From a checkpoint of a small transformer trained on Wikipedia.
Training: a variant of Muon for these matrices, 11365 steps.
Each number is 128 + 32 x the weight over its row's rms, rounded and kept within 0 to 255. Layers, rows and columns count from 0. Numbers have three digits each. The size before them is the row's rms in percent of the matrix's.

# k: layer 4 attention key, 256x256, rms 0.27, rows 5-57, columns 0-127
# q: layer 4 attention query, 256x256, rms 0.27, rows 6-57, columns 0-127
k5 068:147121145115125173171117186115142144076143135148140143103128080111170129074140115078106121110203097099090181132175120102098073135129127056090100093094114141092147124155097142141114135157126079159128149103130136112158065063166143141120101168159118095141091146123169118128109161126127132100102176119116054144098114092109097088153101107139062088105129129137181148125155144082109167109145
q6 070:069105156137125147088134126105052095133113092126111120061165171146122122180127102164173170014116098146143172104122090147154138179142124204141158168144138102157108159082112078164114125103199143116155162134162176079151131108192079110140170105159082128135134062099134097116111157071114109131166078141142113179155123076092159071123120163146167130095157135105129096148113107085141088135162
k6 065:153186062171124173133125108112140096131145191138109181137124083076097110088164134140108182163165088125104144119203180118193117110089144134181110100148181143099127108207172127145105139084128141129105166173139136150116171094078109115083129153147199137167105133150078127125142065184147128146116114162081121104123170139115066144093124086110096134086158157111194117100168120159101161112103
q7 065:097134155075102183063169146135115148147104151095096091138142103158117122111150194150131150081173089115125116061189168145105179158077149168145098116156125131105211067133171120123163100109157125098111064121152146160045131112149071147146117142167122149138183150160093156126113157171104135144114144147101109130145081133118157099150135107109126138136156138115128166116145091134132110086109
k7 070:108132118147099140149138189136141076106156122150157196145168111121101158176144126101205136138144127112089153100106076094132106098167071056102085126158149129079143130137072094093128173178114111131152123145115155114148140107156180174105126172078152091156104115140109090136101137162154213155210116175150140139099083106120165096087137148145142119123116163224121168124119138123172128133147
q8 069:140079184130095074154152128090166091084090090117125183161168127128055139151150134113155151136174128098142089140146147103101168165052141090101113143072095123103166091107131179149177113158048107113149135101149155065117129125132161154103131164122149116116105095167178108118103169145165109109137169066138113121086111104113115152107104132182150065142141144172151139161136168130138136141175
k8 069:142107157134150084109071179131159119135145126150216167090135090105168155144117120185093058125119128062131099100133079097161146100177089140156176172048146111078132101110115129082106085102149166130118090126077099154091211134163134085105100111097121159110195101134138177131128092109115117123129155163139193076143075164124137155166116146155140150149163132120153108112126102176107092141161
q9 068:140119064107147085052036172136182153141100154146105148095053132105054148171147132124120115159126111101184158106095114152127143146143099174149081124121149104081075110133108102136212141122108056151159069205118148110151106104136151173143116154153163097118136124121065139136151121120140172168131137127183143156054171091160150141120149121131103130127148145121118080078148128108117137092145
k9 067:148105129097124128161205086146141122142126057150119159139116053110212151096134119217140117120061176127151096143113166131090181149102169092147237152163105111141120122111154085096085148073108124098130172148124111080108161169133114163092152073036160121109112121171107110137114125146113111112125105093176150128155120130139152144121133120142130120173075149146082145186109055219172174140146
q10 075:189129112140127138126140170093160150144140173166081129109130200139104128170151168069103102163162161115064168130117111143140128171091086109139074171165094108126158128120177148159106173167126107139118127073133153111023155098164112136065134161102147129152158117089139125071086105130130104125160147104148083080107089152114119171074127085115060112163132077103103118169134105082109184140072
k10 067:099138140178118163067143062107103140173100137155130078124129088097194099106153114122109079120111093110124108121137160137125167100137093161105112058153121157122114122112122116139124109097152157149104154107111099128161101115100101165171173158173116124172137128140122121176156083136107198137114123180106185113142133145140179055134147198124128130122099159094220153190071149116161089127127
q11 071:161085131126072165118122131146156173102104092102132096116119199066096102135061113143179134105172131092144141159145112115091123087123078027137146104099203158174057109065148121121128151136113127157131141121120130112113114156202103112110203148166124127149111125044121092176127145138156148127140129106156173184144142060118164073152156145140171076118115082119098097111139121109178096133114
k11 066:112114143130166130152103134077059122114151183164124152127103130127152163113058139130096106093076140159128131122132117136134158132111146156122102119180103152129108136177195138111162078107141135076129165113122141200128132129090123124173133118086171131115117158135117158091134146169104081108128129167167081163120112105135142196066091105146088165117133150077122160244104091159091118094169
q12 065:191145110160161136108134070129102097149125106153072109122138120097158141100111162183121076141124157144144101127114167130100124089118150129123196165115113083136154105115156111130126091067087080140074157109106103129128159150183150204150107146104117105090178108104111150151120167102172153124069142141146197118093122138158193127124121125081066174161114112149139152148171154140114170076113
k12 065:077117130119088149139203145121141118138155162127212119116087183124146128100093130080143141123113109160123151141099134142097111116147075090161116110162147090094118069138145139144122172134178144145150074151090132114066116087063126117108138133091136168178148159184146129108112112122119123125090111091145148083174121093126114107143164139176167075089126114134104133106088124101102143176183
q13 069:135169146182103114132100122114107076100083131111144116102137152148149059104123087137128139155121200145145099118094122135106152116096132171141146195064134098106104124178135132131162145073141174136153140154139045145116089183144064097122141142120087146178093122178108144135111101117106135121168198145101114098145131113100116119169121182133097092153059078127125109102158187183121117141121
k13 068:118057144149116068151107093091122152137171137135133125079074128120036163110086195101140146098144101094104143149129159086144115112142105162153146090133117169120143073110113168142165072174122129089125089063074174137172123098187141103129138102127101093165155129118157109150202112136122092100085137112136122123108159111123085101174192116097172123146184170161107188091130077092123105099093
q14 064:074108204127099101112080151136174046120086164115132127138110121129184107135136079131104082121125128155159159067145095111175120115151209145122095146134120129064203096098152095110169094042161148122101060098101073142103125100138143133132178122117117129122148090118208174126172153098110155110076156102168160160146146147143121067112119154176138157092156171106191177128122173093174152123053
k14 063:122125156120098109112148153173129122110142164172209195130196083129123134141057172133147146129154113081140130109131154143084157100130076148125123104109182105106084129132098164077145179118121096116118144098071137198127176151086130106074120116187177092092189137155116103184119155108120093146186111130088121104077168169176146147153095179132159107090102120138096083072108129138091128103095
q15 071:120137117127151157153146166106117091172113119132146131132140182081178157138117159130120145114178166171183195111144146100079070065177107100136115204097134123145102122134127149130127130118136112137125078075178116085083134092163126089103170103131189075171102091119115140128094129090096130057059176080186155179153099155133165175125094151077102096144136113120147099142077103135112101067086
k15 067:099197164168097115108123117139075143095212175154157159130113095135107121117065105098094114129020093131181116074102115132156150122119154208161096121160137097086121143133137093143124145109132075126158100196127153128102109116078142145073143149162119149114135192137134103069099139107104150177116069120144186101131118116133080173155143151104148119136106131085119154129128101137139146179146
q16 067:139121142096098133111087118106107123127150114168093113132117112093103107124154082091204149146120150155101131077128183121119165163080142148128135173161116097164125160115094106103146118132141176135162118151097151154099105106138103123150168119118119143060097035184172071144098134129137088181130182183119123095145203091151113160140175162104134069143024184128094078112156106141156166143151
k16 064:118135111221125153097117147104119151195141145066133143128158097137137149116122195188110091108145119102116088157180056113070147119129116091144084102110114138108117107084160123080153076096105057101135110114128122161147144158062142147103116157119124117164156167100112149131159117194096172106137094201150135135112121089115096119170109071177132178117211110136110139128118129118133146173146
q17 063:171098168108095176113099193072127063137081068174129091081121104070149155190111073173120103157119120115136111109125129194144135178126085103123161103073148114119084163139160131081123138156095122138101074105106093126116115107166132150145185122146129189149085142102175101171128155123126105150125032085086138112172206144075098144165117073144098127184134075112100110148146123160192155185094
k17 064:157144121116102068117049133111140143115160172085041189145154157106130146093179180073111116135129160181094173145199074075094143122152135080130090102200148169146219189165148153109126126121160106134163181129125155143152112176117082125125125106090146169138149151110064141086119153113174125121192138185086090147145095176184155063090110184096209155116165163162149165140108109125147136077149
q18 074:130192120071131190136128128112079102142110130104115081098081134090099122118142193177126104078162168098089129139146122139128074131190091155190116130158128122143086115141054079164146128143134083155150097132120093153069110126168170090103106102118128059150169122120094073151102061160124100065189101098203169127127116132136147149173091138140116123130121136096122120145094209136143150123123
k18 072:213110161143108137070145183185106135121154147148104121167125120146176096091126127145122182139079150147176150143133127172138141158135109084111183124152094095135107141099170192133118104116136105074109178138166146091175123096081083142117148144128166194154091114119164094064115092110128105158101127172132140136165142099081137114131116134145083147124144188185093107171125088167138084094135
q19 068:153155156156165140152156118131125148180115124129081135126099105080075138151104152117164145144138138117065121213113164139124114131118217172179180189112152120157151092145107083123146091063164112117193192134105137123119123116081121129139126102100141113154157154166099104081102155134137179116157119145089129160143168167152109123182105129081087094157124111133113108136111161140088157127083
k19 069:095142099134148120098091168102078131078160099134153071091108093134171128124134133103095134111153113163146052086112127113154135103169145081127132148166126153133078159176212147168119071130115123116150107160122190155145105135118080138127092176138119076162096115071120094133120059160090132121122192120178152108129117068168120107177130093132127155167074130118179192093130093113121135151162
q20 061:180114113064118126161163183115079108115126108169103149154123101207108169072157169146095149106097150153163192119126133146133104101086157119113086146173104130143110069149110147139116125115138155097107122074174178107133133110143143111139166137126199117135114163128131187100134124131108073160124114088170111129104120126093157121168071190095112142088113153073197168118121136085096129153077
k20 062:128182163137107102148099116167161105142116148139135108110158195179143105164076127103167143146154151157140105090092091143150158222143059169099139153162128064087118169147126153073096150154097113206068127154119107118119122088152117047046146127160128166164128114147147134172174120038160126123191138168110119118151133122169112102187135062154180159100126106130098114130131180167145203111147
q21 065:134104121140095088140073126166117178130096073147148144135172063090143141123119134096051141154096132103145130207095119109138059155134088083101167143097221169125178127131066134109113154101110153118111175116137159091116135168113120112101159073110088090154127146118129083162192150120140068150143147113104145150112117137135086140172153149140083150086168119110129103100177154153150090166098
k21 065:132100132159160060126206108087079178135156121193103092155124173130141136139139171151141081159110172141141127143074162120078091112175082093190129156118095099123092137171155175134178113135160102125108143104166133161129136057097097108134105149133145107158169172155137126130114127088101145101136179147135163089166157150094115109119127177048160113143096131140139102190124116145118118131108
q22 067:149086118095185067113188132088138109133107137101111120134104168084112175155164152124110151085142152087163208174141099138111142151197057125111137148164113129123093103111207113166118168142119125141091084146057134190086068134103117082144163067162090123193095148137133134175101089089162083098133115100154135155122117138158165094128071122130161133117109105133143134147115116087229181137131
k22 066:120145093153090106108139136144035127153168117132087151181178102124139117109086089127103129128046122136078074150128114157123077070135133098128170144094128145151112107082109147133132056059191128167103182176119193128105120104106145154121132128118092077112171118158107108127165130129130127136125073116130131177183132186163119123152212144117126138123128160086139064101118134129079069119120
q23 068:104094108125124145138172098132127096123128140154160151147174144197133116128108083214077120117135160143150084164060139149138162118102113134060111088047089114158172133082097161133154163129148115113100118134162118136109161148107121104159112126070130142066152148141163085148060075105103124134161137098097129166127141150146131118120077153129110121159175122150113083120094119154118088176110
k23 066:207122168130121143150076161127156170126162166131144079176100131086115127130135120057149114213078155141173117136117158114142096109148115111151145129118187138102101123123159121170029095198112110135143089124129051135121163133110128154139170123158155168131157083172107179109171074146125121097093118058118164149131110129155131095145150125127083162127094080127115151099204108186084127140106
q24 063:054140170134131069108088110113163131168079179162048174139122095106179162101132049125147097171081133113120083055124045194126162078188140065071152121104119118111142145128151137100117173171096109153093151118130102135084114134099143108111125111171089143123151130148097068132114080081148125144108155147132135119164112180130176136139124192103109105123154105152149163135137076111096190120140
k24 061:115095157105097096093139136151096117113091171158155126146167166183096058133076109135105098129192160129139205079150196153150113142123062129184196143110168115079127165125118129168098044148144116110139096105127125082121108118139127155122127176099129091160142091121167128183115183187176079098144143131094114210151118134164108086128078111099099119102153102091117169146126183167124139148159
q25 069:162094138113126139124189116176085080139139118157121111171125170083119112108105145137147162174053131127162107157073137151107092116120163101162151135125107117149125098105152107156149140172113101061203157157169111111205140171119161079177089089076105100080122156221087110151160118124068098171067111130129126143102111089130107122100143155080129155131127160118100074136086184104120104164125
k25 068:100118108131213159185150126075093165150117096125166086123106090123127123142141127070150107121137149180116163170092147123120129109141082162118078178146106038123085189158148144113107160106148103140145080144143133079108158122083090165194191227139140141145106118088132096115097092121180118135100151091105171118140078156128149189152177103162099089139141153133165116107123067095096163138143
q26 068:087128096169139101164144113165105182101109112099155108115141123149105147200117126106137096117124164080134157139118097173200197101157109101178141115101145162138146191126160105104106161141147161184110083075091123152116159142127117118058154123101166101162177127164080132090175116088154143100134130077086124175144130146118142156122107127094080097095126082089088137164174103162138115165156
k26 065:119104172100156144089146128113156160125158174099113091166127185084170125090151151164140104101124154158148109130081187085137081147112072147130084184130187153129141088106129121143130152155129110071172202118082117151149050125097112112126055130144042070119045134074146089169100181089126117113156140159118083078184122131116133105160160151149150181076103097135143132134076145121161147108103
q27 062:119125096109145116103162202121124135104152186152118114112168173135106116179092141159082199064111153130160157104182074138084168130090178123120164139144098081120120093100111091129130148119134077109140134139146136171145093110071167092074180086103073134082137072153171127101182131130149186144123206131155136083125104162123125087156155144116136140127123154131109117123146138141125115162106
k27 058:103189095144129106117092054108137115140150084095151134123079087103055103074110138114128157127091163091114105159084186155112125136105080142160145154029131124088105118159092186185112107118146124126145132143121124059077138149192157087150156100146188111155124159125104109128143172132112048098108131160146086130112116111192189144143178090138100131157128150146105073149117155132097134114124
q28 072:119177133122120168164147092135115159161146128157171117099139083166110127135132084163166098161074180144149122112085069148153114110135146171082143163127127140091084171137125108114162112134084080169140104147188081147100048156164146098115139173060127117123134100105168221090117132176206146124106123193191110147086191120151101156168115148166092180106134108131118138140135125123156141132139
k28 072:128100101123093138139053077127171067126125146135100144117141150102082138154099103086118128193137076197153137158122183127089145094157142054137093077071164133128137138180106111124146076191147179089070169112099115122122107154126110205086143143172152107187122096115101080196179144102104106119170160077103141139162134131135173070133133081121171121132211134123128175096105117124085125128085
q29 067:150153111111090126085081158102159160165143160126180085122125156130120152141133091165157184148086126110084183099176117133158176153153180109100189132162131087056175096144088164119128144090187095098158135127148152190110096131137147096096086181117090112150140146099110155161124136064163094093170050143148070138081162100113117144175124165179107101139124102106131135169133132185117148108153
k29 067:129122104189164036141178128160126066121102105155124137172126101113096085128103122155131148124152084142131045084157150135106180120080131130106080119151126160135125150102136129100153115149106148142089131095041094181120101119130100149134093114102226177143041102122165136133117189162095123091146147095130108132180130171118176128102111122151127115111182147149119173156094185120151140136160
q30 072:172139097099093124111132152121125140139114123079135154151043103106133131162180132142128100137120080187132159146125134134137183139130094141099093131151123176118065030113110132129105119106152091138073143118143139103142155123103127086139188101147105152084115145153131138175111088123108084160181119123102154217163170148147136104148117113150108178122102086158113126093132159167182079089184
k30 071:166103064146131138150125142111140129148149099137126075148193174140124132105194160095084156156105123134061132139103120144117109088138171071067161098103050140138165160097181108114059123180048096113145154168125147136131115121086112144140078101176152106184119175140121130140135171151102162184105105152107093122072088099185083091055122149130143139134156165143129142137117080176120202095102
q31 072:159113058134131168158133135157115174135134103079154120113087109165159117104110125162142129132110127172122094170129118111107161081108141150093209095172139144150114055092090152134102130181136118145097170150188127131123119186102136088141088070164215154068146122114185090160095095103112098159068124128144128123093136107131135162050167087119059140096095127111144139156086099098109146152157
k31 071:124190181116143096144137138107128082159105160151135062139078187102124117125116075123097109133166218123143113120118158176109110158151082123186107129041131133149136165173158095161105154107122107093083138131097098167161111116123106117158167123124082138111076116122086134105139127163096129123188127153051207145144150144127095149109102118162076150125142110149111086146189156112109127073119
q32 073:148129118080122095162158135119166119127060126136121087099152152101145123138145104145092098100101154159139075172182119140106110196142159184217087099129080202132124076142053122135158153109107091090153114080119150175175113143148155134080134088156110162154081087140148155159195057077086121147129157122170181153191129144077098114096183080119123175120082136140126138070099149111111086130138
k32 070:099128114128146178097145156161074117162159136111106154093152120151100118096074162138149197112110097168111177115105117118168144123178168138150136196120161105050123130116157084111167117124178155088120166100131082107091056130138085108133174080106107126119108047126062169046111180140151153151089133156152127089147162146174121113170174140089141102144127180139141140162204069135109104086097
q33 065:142120138040150122136109160137142143165118189079120117115150123146064160111130137146150139087102114137097093127166065154152124138157072193185132128103101124095127129113093093104109173177139080158181107112129106136153104013161119136106138116109122143167099115103133122113128085161084123098115143087168123094138146189111122133097112070141138172126171104153061099097095062114132104121091
k33 067:118158080157108151127110126176145104128124094128084181176140134149095136153188141160109118148093123134144130110086162149157086126128164102097110114148141147132145076144127165147143041127129098110077136134169080129073136145133060101184138095117107134069150129162130163113091079118159139128137058119095141174110131111142198123209119163123111172173166180137130137106121151133155185124107
q34 061:104094164065123104125138115125071172135095186149107093085151143080148114143142169124106077084132109136127146099146162103085169160148038104158151098169119130106157146095156120118157088123136115082137174151158154118131151115134174128131100092093146078117103126184093086146137104125170101218142124178087147095114126137134090147120155147058120137093142090103116171196184159129134113122109
k34 067:160061109147139125123143121101117102152136094149121141150099123159121122100161108145059172073164181118086108151157097148042119170094109122152123124146099096124122082111121118112067123113143153186125118141143132137097112087076036165152173083104200127065168085128136123109129099164126173076151147171135146102148160114016092106145102109154143100209104150156128091113114135144067113169202
q35 067:132090149125157081145100122080145131156109159133151131100123098125086122091160132141198090173126056113102091155125096136179153111141097166183120077145112160151126114155110136176088206148109141098101070137120174101114164161075160164186234138121147135088112137043169089126171106140147124078159140103099130143082115133111121164127127107146046142112137116162140134121160114099133136143101
k35 065:061168134115101184120128127135099079125099134103103146145157136088183176190045134143115147127076186160105154129123128147094163089151119085071087160093135101143142138131107108089102126147134122181148155075124085125157144128144106106150063118099099123108121144183102177165141129096120108116151187097183156154156098173117192123155158145133149144146139141081114161117090125117149107127109
q36 073:097125078092128156121116110128208112097110138095128149164114097168084153091132102120179104163127072142128168054064134108181119151119192124112155160165182131111125164137105145080114104107090168111161108147131158176163133152099116140124105179046100105125156113134161129145129149066149098061139078166104139122115111162153145127126140163154093218146101116074172174121120192143118122106117
k36 072:112123167112110114161104081134123156093115112126172098066182133173143092188134147135119148136180123092165069144184081102136114099150169063101073111171107149144116112100092155160155179127130154114092182094129125119057113114184149084152052103148157098142098137155133121124108131144121137121142160115131101181089172127104154070083121190193089086142139076131153132169150169116115178158147
q37 060:095122093102153124153092173204172114094117145080117122136151144161154158093131084136101161129085155142163108115064142072116133106113148130076128101123116102092104159096131146124150125080173095108150117157099125108111143109116125095117156099056121124101144154096131132122181106119129154170120101121134182192155106107131111184081179097111129117131121083192119181174129099211102205176173
k37 062:142068179117143110148150157147061059077121075131178095140150164085112080148145179130121084104160135153117143142148142088145075162110133121164135145160123084107117064113167116139134142150102112183137107196172134099190104142101121103190129110152167138114128121160174069142138166067085120133116129145047059139163130170137119143153056150070095129146154154130158065145139078082147113137110
q38 068:156148158131181138108196097121118152066135141184132106147176143077165148126173098094080201123173179127176153085111136156122092138099128139095115158060108158166123082174152150127124101116161200153129172089087111142099142106113093151171149119131108140164098083228106150140180086082109178117140113151137094146072101132152082145132133055139047088111104162119159150113102226114143121132147
k38 066:116097097216080094133111111130087137165145111171139171103140082138062116121128152115138113143105105147115155131109122069150159095151115178101109101134153133082114090121171109162151169080126148070070127197157128063152040152134172167137090126212098113138090129109108183121152169146171157193102164150076102088179106143139114102127167148096168109134083110079127104101129102115123112151097
q39 066:185123186159055145114061103177065154124189113111171129084134127139090125093163114097157120103140161178188154145088192098108059141168107086116111108151162046121156101187167186115175112145154109104138072154138110103128148131108127167156118120147131148144049143105094129093148107144098150127160147105119123091134086114082032118078157137115145113164050147188145143159122148126149110131168
k39 063:115132110104203165113142170100121083078108161071104162173124143077193085125106140142170154163159166166063080180076112073172125122083138182187128109131111139156146084090113086179137124086136135083119151139139150116131112141091121097145160071136172160138151109185142094160079172087178136143055143111163186099121189087152096136148070140169128118152098126141119086088148096119161186137188
q40 066:151099152092141131099156153158138147166168167144165151135157161095096085104140151064095140110059130177143123154119150075161140172177135157152078157079157145163149046133123122139101122104109151065087091125139149062105145096144113129076170051132127121122139132144124112091119153107160177177148132094149137054157173120152126159169135008126104063172133164100098128123158108087150111181116
k40 066:120159114150137080179118107122041147094134172104106121169079105130180208149123172163123110133148101065184192138118120157142109143120129180117136193145099126124123108154101112125143092120187103124128190127100128105167175138158123063137115185142094132155170161157091207132145114139104134152092129107100106142106096136135094134094155170126087176147034090130175095108109099152056151075118
q41 063:178154078115096124096168123139138123106099132073176134086108075102122165168115105117116108156131159179195086138154192099086117168127121079117148088068132122162084063124162092126084109161127198136054165081144147108102109124151140165130098092152165113100162118167102133182195101131107165177089098083142123185102122178065152150136112086133175169134158156198118183162151164143120169119108
k41 062:071146163127138122137123097087138170120148148166138121166122141125139086145138171164099123182163069135144163162097070135095099175187102128127093120133176123030142147142116156155096138131144122120185119148157106138125133160135106125075133147106104104142118166163135116093074144126171087101170106093121160127151133135164102078085163114171089101162132111077107104158114113130087040157143
q42 066:103139112140142136098117093060096137176162088111116131099152140145098119084074120065123138136118141162118146138145114158061117160149082113170125100167146127144072141136169131165144133102130132064128140043135124139103148109198106138103140120118147171187068125111140088100111097184099122126160094137093138155153105155102106109108159152128173079113138141087169057114195100093126051169171
k42 062:157108160129083101182118162121043081125112165097110140104089164080177085113135185128133161078173120100085076146170132103128098123102102111162133123110141171152168133076084136094140158142140159174143141166129111132143115181092082106170168125140120092112159110095116101138129153170152166136107143152134147044060148099155144118116128144128121194106083103112137123170127130128167126096172
q43 064:161152044112140145156154182036165125098129131142119053107117093168161129128133083112157126127145103089162111118179052098108118137122060110167094131139152099147128153150134147164129116096137130135155167140076117116140107060110143180174146122133130129141093187042076110095125147102140203059099158151142163148186159158171113158115092147129183081131133143088133126119083176152159097178144
k43 064:108147148093094079094096150180096113206129114096166169124124167083114148144126144148111198152087157188080141164071143168131183096089162100140119125138075115138176111110132104104214175108115125105130078146134129070097083166091124139076113166089079096140147092157112117120109142185126090152171131123123137126087060115163202130149150094155089145152116188133149168086137141101131194111148
q44 060:038153123143118136071110108155131167157087137129119174125149100114127135143140116120166067118142105145095169120114138102111066117129189117113146156108098139058158152109109163117057095151125139104123084118142135143132169127128087156164077097102157092133121106106154050161162148108173142129151151124149127170168111140128088186150163176139232087119123149134153143155090118139146149187152
k44 065:122176104128110131087113124095127101108134150090088136107135156186118143118105122149143147170143117137123144127131158156151112117119085105145092183072151139162151087135131085136121214105139096137094160160181126133148150152148073112067127130143175162164103080099136120126104155180107109207106167109135152127190103175082098028062081079182127107087124109099104095146176120113106125116174
q45 066:103102104125135110133131188074112174111164177144169158158098104122141081125114164186128141116158087166119218086074099152143114108089184141077108139127118118128130119144116106115139081098157119118114146152106141109128170116161121160111121119164167103126191140148126110138128188097145086139143111097095152082143096170167098167145150116104188128097091119075102099094170125182109183105094
k45 063:149078088144138138154136105170159048148167149128204115137212110179183183121152170079170125143098107151159125152096132086139134114125064164122127103125119200138186114136137108151125123077121127113184105096120123097162131056149133114099121161112123151108117140148111147152147132058100165157092143134138119117187213132166074115097086119108120066100117120171194104153056161135120066120138
q46 063:134129146189080099154166124168127097088138133149153093153105149152136129071167106141162122096148146131095114069124154141074102122187108085116175138123053134110105069111126151138094177147118072108131079208156154082125149061178170149175115129102152095130091141113152139149108140101084094178137109119151120120079130102135163096139155139148118122172137161118153099108150130057110180116133
k46 060:150112043128184144089117156168069107138118146093089129077115167106127100149057174152106127148088082181136145126109155117110170152121105106121104111135173129136138115142121141106169126139108127152024132142199109125114100146179080159095206146120174137158157177175090141120137098142159182118114124150137157092143131155127109190098129075119108079143104120171069150099066111122081124083135
q47 062:123168132163129121174116118128128109096088202085140168119180152166090154092132093091095148141087054128082118073152148147161114092093106116091102136122147079118176120115120086092165141096110057162146145111149096154129141145063190130149114117133126153170166146110168125193160140128153147156143090121157146095067179107105122138116091159123169121092166146183105177119141142151124130145127
k47 063:113076099110118121134137162126184133122152133161133178085155136137129127190071148153161153121139115101165103110151142106117120170122164159131161114138189142113119069118122097145101133150098154117088083138130156081055085148160134180109091156130172129103165083119158183108082161129173112103136169122101133162156170140105169096162135103133091124145144186196165092172120068165135093126157
q48 069:134118136176123174145128139052133144118058119134180088134113135139099163144212119081096105088166089097083115138193070110163115120159137086136137120171126166120085157121101144175124050136099150121110109143161091111133127119125117159129162087170091152183128141151079092119142139100114143156081076148045147144171119096137117113106108126157176158163119145189142167120117108087124120143066
k48 065:129072180109132081117142144145151125124131122110129149120185095152150116109080122160121083145081152188148095090172128185052115113129167141148086111159047166097134125079129115133122098148095102100111150109143165159122094126110172138086178098114136113129101127133195127133119114182144063152183074179146141101152123154110119163109146129054113205144156173124100093057179138192148122130161
q49 067:111119125059179144141085124148121076115127163123070173129117164114126104172108087058142093153126107132156090091153113177087141082121155154102139146189152157078133101110111184192109147105145174151136114125161115125069165134196149135075095149109158107138108089189132140109150203133108170071102155138064121103095153155092163074116127126166107112131153146115143174164087173104064158189077
k49 069:131172116162042117102143086098190102160120124166147133077095151206102139166142086122136092178186096071167102144147156123131144149136128152132134129112141114158120185095104108097070203168131144159163126091175140153097107102137086142106138185139156127168122125101145154159154094115172122128195146130145068175115077100104083131117121162065086167134179093164142079106151125104151135040143
q50 071:099129126098109110169137054113152148176113161112196128147177109077114155153125140131100132137201132100088151099095123108016192196144086114106143151147203124136129133141153094167076124117129159149172136112128143115089147097150127079108122126134096092119134143124179142153130149141139162131092136144048124157130124149110104052138109083111145099164119082133128142197185132092143112122116
k50 069:122139123166164102108105154085121095088136161148038122129085114150163119136146154099130135119132128097170106122117123077192094048140158074121220053086143092058187150165091154116172151148135157102118151059143099139126125130152136144120162101180116113163159130099142152160048136123148126118132131177168144117182117129111082191130092119166138111157112147138152120103102134099104143161148
q51 067:098123138093153088133210121108140098094123168127120179108103116073152177111118109089155104112100127108142064102089157145112116108130119140137173119129121107123126209157107133116161145157133120171201053091085150132166142136163109111123178124115132086055195170053121113137100095134144139129112139101112126189104129116167093148111118151138078121139126142172082116130202130114080113145184
k51 070:134155115143178151100126133131094186108130110084107141159138101122145039127150136196053096133130145135150100156077094088174070174140167158135156092091211053114124066107140156106084131071158144100144078140154073132100152099084122158116068163097150188104127068104139107051138087148097107117158050089135113073124159144068080152133124112150071151107143104124136120121086136158128140134141
q52 067:148136098131081096145067105171065104080144132186096139137147129152108106143103081089119161102052151130156103105118103113176102127133147144128116113139218201125153149148098104139150157101132192153100187151127073125186147147115128061131143107112187094039130122155099092140142188139131150119157201126043124068178131125172157137080152152140085149101126102144164124109167126096126136109154
k52 072:073137104081145091156216133133222076164121127071093099087145148126092106101110113119121147111203118122124137126099195145091212098155126106122216132070139138165094139146122112148106140157180118108157120137161129119115075128126155100098103142175058105218109140113114182096109142151108122102114114084133104187090090146122111098144147134099096169123137079105186139113102165099095105087137
q53 065:112147153050152101112171119121106146111127121151109167139174125190149109137085108117169125152167172195102125163156142090144142158137106122156185153123114160051186110116102126103122154126148166094109109104090133119107093156111155132067089103162131122143103157070103125090202110135140126105140098141125164105102193110170090194164084130158169095180125153135100105146149120108131171138092
k53 065:143139143103125199124131102121155114145127113073115060093146197057148109123126118139104148134124101077176090120091105128074125139100113165100104130165131111156099060107158095154155089098097147178174170177101132166138141188164121128138157149107112138096132156197139122153091107089119184136153138095139061170130065145159108055164155131100104140074137108144168126110132162137160084160141
q54 068:198104139102128131117129119127092161147108105166113123099111122051151205166184175145091103148155142137157130088094068146104127123074188197130138130134163128128095106138144181103082115135126133116114077195125123119091138110101169155096129143154160165124087189126082152083112100126139188137135144122171116059070198105121151109054177149085166102132077127107141205123137115148144130141097
k54 069:109144130145168104107072197150143086129125116145095191097106114122189162075105077155120136163122138101091161144124167123144128161156119070106164177127099100113173118161170087159117129080147155097138104125157110057080115125164129167169183082142164107176116197160101109142125124123102077164139140077123133074098100178133112157122130143125108121143110173177156088107084130092147147134152
q55 067:114139130102124196133151107092110160136152132103052133116122080121109149091131156131131084204144197122182126128090102157141123066134094156131117131083207129124120195144077074107204091085152165111098074174124187106174141154118166174125134099139138182125071153166121159179139103120086137113157115153221137139121142105081143154113176166147130097138121073190167109080039143095153075149129
k55 065:144119099139100102136091179115125158181125169094156163107126124144096168121107142150122109118041113160165085158092118105086131076123158114153126178129082077132112090141168166190116176131098086067116174153176102119108192151097114122156163111157084126127146135146146084101088143161154110131097180094067109167152126173137058088143109102117142060107076129093129166143170136123105118133164
q56 062:147142101106093137193135152098139089154121131105129077147054173129112157091138121066123130153142187135147127195134189166143121162147090197137109151059175150157046141086125179159188166079084074076096043157172127089078114134171113140113128069149174139179120060092156099145088078098121140173122170122135155129130096103121124152223130141129113122180121097159105198091108140145092169112118
k56 062:193092143172089086142087104163099133154082181116138144135125143104081121195063182117125144118090074096166130060118077068109135105104133183114170160173095122114169112222109075162093109144193153168103151127065098176197109131109109105115181177136124143102099166145095097112139123147093145097181100133147100107132114136090098149122144098135094144108105205137134085161124136159127147114055
q57 070:095147119156206146093076135112084139092082139140113176124119185131178084148117167084112165118139110128152199145105080109132202078119092140089129071166089123140131107111109107134146169136110149145125199076125121137138156186171100152075140123142136127122072131167178170118135134108117105127107086121082059138127134156173094148119119112119158149146166158149130140167146123201163110139138
k57 073:154091091145099074115101146192180119142174131170106116092195106117130137160139106101156116122085105113092113111126150131065158092139096124175105132129102176104173085122129111147089119127155152192155148173138142131133097107127148093134111092113088057092119139124119112150141181113119121110137156143138114124159106138123162119117123089124128183144116152070188158162129144049126108092107